config.toml
num_hidden_layers = 8
num_key_value_heads = 2
head_dim = 64
rope_fraction = 1.0
qk_norm = false
init_std_qkv = 0.0561
init_std_up = 0.0803
optimizer = "muon_variant"
weight_decay = 0.0
schedule = "wsd"
final_lr_fraction = 0.0
max_seq_len = 1024
max_steps = 3791
Each number is 500 + 25 x the weight over its row's rms, rounded and kept within 0 to 999. Layers, rows and columns count from 0. Numbers have three digits each. The size before them is the row's rms in percent of the matrix's.

# layer 5 attention query, 128x128, rms 0.0562, rows 0-41, columns 32-63
080:472462538507464512493526512506428497511502512462526488518464518512489511475559543475556487512487
073:458493513493507530502520493495484446528499496517522472534472501506485493486543543460532483523500
082:486487549577492531474515503513475493527503455470536517518484473484490499488538536490531494499496
079:494530493552528478524513504532532503490462498495507512426515455465510478506449512506489548449523
068:508528480545489514475510522503534525526455498507562460461502486486546509516507517515520544484516
087:522499524467481514509485530493478503447487529523530494535499483538486514493497491489511481440473
080:500535512485463491508503467519488493492524533484506511573472546528452489466507490487510533483483
089:491490478529501498510521535518516501522516513561525456541522516495498495520530466485502486469475
097:539518479528504503558449541489522521495509473484496516468474530527541470499553531465528495495482
094:511523507507491501515545511511461512487502505488525504509495469526489493494467461474533513434492
105:495493448498484504505476505512490498524525485497463488549485503506513508493518494539492487517502
095:517493474450496535489540472460525497457474515507514543490529566492521491529482498503470501527512
095:477500512456494508541525528527464444525468463488490500506487485530439464485489550485482519513480
096:483475527551537487491503501530542505474503525458497468494476484546514496521461528498505532547466
113:489501576470490493550511507474491505523495489448521540509494472542450518479494521487521466448495
094:463478506486506503493447511472494500472503511495496492493529525478498459509509491492488534509494
108:481467473450514506496504533524527463490508532516458475518486506462502545513498450469474524559494
107:479489483488491543490474511529504535496485479463514457478514500502492479501505523511505498520500
103:535470505526503551525511490509495499521455510521483531550545503507471478500504487506496478450473
095:504522515518491498503491503518469468510517520480545509477494530515479488489483514510485506489491
081:466526531543480489485483542525511489531538506522473508504498511503484522471487545512490479517488
106:486454458523527506545471515518491485493490503520530496498524510510463508553465503501489564561484
099:464545487540540474510486485535523499499513475493487491500459531498488507531476460568479488513499
104:480510470488520518500502504490497518510471519549500501524522465466542522495503497535496533482497
090:480473478510496513474455480487519490514529487532479517506516497511487479500478485538508518523514
106:479526468543459516482488529493506505509512514457525544462489469526516440491528522489509475447473
100:536506518479495498518499520467529510512493529518526528517504532528498563492450478476514505460462
088:540520457497540506478516481443520465530495459443508500490494484482497535524517487501504498512497
103:526503550510479481507520458543541509519503501477494514496519462493487513518485533569489452522546
097:511543508470525483497527482464475490487506474501488485473527532516488482475513551541484476450489
084:470507506509486481497526502511461497473485502493459496505475464524508463487500510465457505499487
095:500480517535547486483474504485533502508450477537501513433526532543495525484528450494503482531474
074:490519505458484525470494510496478520523479516511483501509553523503476504554481524534504527484502
072:490500525513518553471481512472511513532496496499496507542538518495533523558508486528542489532536
077:491518479467496469465541448517512511496457554511469518494518515510488510514503499568483464523518
073:533494469486478503501548454545543480483494515487522479496449494505492490428514476507499457506507
080:479477501467514490433508474497554493503461472501459499457492533507508497487464464526507512531535
082:461498540486494536500500504505459497538521503505503487571493504484465481499521518487519474533477
088:468509488516530515442495511507471509521461483529485480517539502486459519497515486535519504474501
106:507524461524508508490464503494575525515524472488459484471460520488522519513495519487513510578493
100:524504467496531471452476576492492500534505505483479488481473490519548515510554472496533525516540
096:513470468484508516512489507470499496567510526473500445536499509494505510485531465477481510516482
# layer 5 attention key, 128x128, rms 0.0562, rows 0-40, columns 32-63
061:528566491501497513521503501509517509485499509498524525462498509510492486504489476509469514468461
072:526537468495479527515511512511522528459518523488552549465463488542496500513509468489468536466469
079:546480517513513478510495507474491545491508501475512438485505497524553485498498482532459485498489
078:503504493496519499506467527510506538506490494506499497568507523508510513480513497563503509513504
082:496502503518506528454483508544496515464479489507483520515518471539480536520473573487504454492501
088:497490452464476517515490488452490517535523497493491534485486460468512487473540483475478471504495
081:456475491492472490494552524472497467534514461503491497460509546499535505517486532518529471504505
106:490496531506491502483506512455470489506502488502498523489505458472474543479466522429527522519522
106:491470560498468481486510485489498533472479460486508511482515489542520515505452535503469512486484
102:525489499496515484493488497506486481482514494477470498444527546495540509454506497504466475482491
096:489470532498478515506495524539529483494477518487494513532508465453502479550480482459524509485500
091:486490477550503477491491545497496504526555502493485546541458495478466512558464508529522475448477
092:483495487555509524484506445517527513518503510503493499484496515490445541513464494528489448485492
094:535502514487501524490545486515476465496494522515490525526516530506555497469530505532481494459491
111:541542493495485467524522510528496487497525454444510508500552537455495482492508501543516499469474
106:531475508527479481466480507503490544554492505533484517508527477497462522522508496482488493463489
116:524479498485516495487489478526496504510491510537473482514529511496489488503500478494498537496519
105:454517510557521510518450488477513541528504485538470529508487493528458481510490509516491518493501
082:474483503510520464508486473453454454478480525482532504509494484520487487443540560521491495471470
138:532548520516491487530536498513483495501516521490513499506483486509516484499507510522503451463484
169:497446483477506500479458531510508514509508519506459527497489507460480539538480510486514544529491
116:525463482508489474476482507505491525500502508518464504476528511529501507537459554476481524534504
108:527521526443439506504460482533499490498505520543492469524533504522474491468493502499496468493501
099:521518483483489450485490498505492520454505466491533542503431522489524488486496471523522473511489
104:510532530500518507510522480473452507514497462502479529483500529544511489439499484487509476468498
101:507508480519498505529459492524497508484509432509514479558490514521473520477485517529498512537448
096:474518512492520465473505516481468494501526507449498485507472500504505507459522505546466505485519
107:525473493529521467476439479517505530499522488511469487483496495486499505541510499514542498531463
093:524522497485478514518515499500529481482529458497493501498496526492519551502520514497446513509526
101:492477498464486498493495499520497459520512511553486498540493523465554498547495486485502507569504
091:465447462482523488507463500511542480518514528510492469470511533507514503528484506547450490526471
101:505468515509558475459492439497515498506501542492487487502490505491486534543467535518507544528539
074:487522483511494503502552444547504479522495501460518513481528506523476493509532520460477473494496
077:510531509492451502466533519489512486514499471525537525487487491509473500461509525476500527488466
070:483522513511509520525509528507485489499539458491530467505513541559480486465500512508499525538495
074:493538513486477504552499478479554504491515516516505528510502514486488452491514437457478501460510
079:499476483527507500578497498529478510486491506500501477525503478482518464524547494514470489507520
087:516505517525502505498489477506499532498471530511519491471478500493530492500505455480498505502502
085:481482509493512506536469458476492534506501548481516519521484461506507488526509491487515516486494
101:498463526544543530537473534500531497478478504493510464501521487492544489547535524505504510508525
094:471524517512480515518452479535535501503473509485517463521532499504500491563465530496493519501517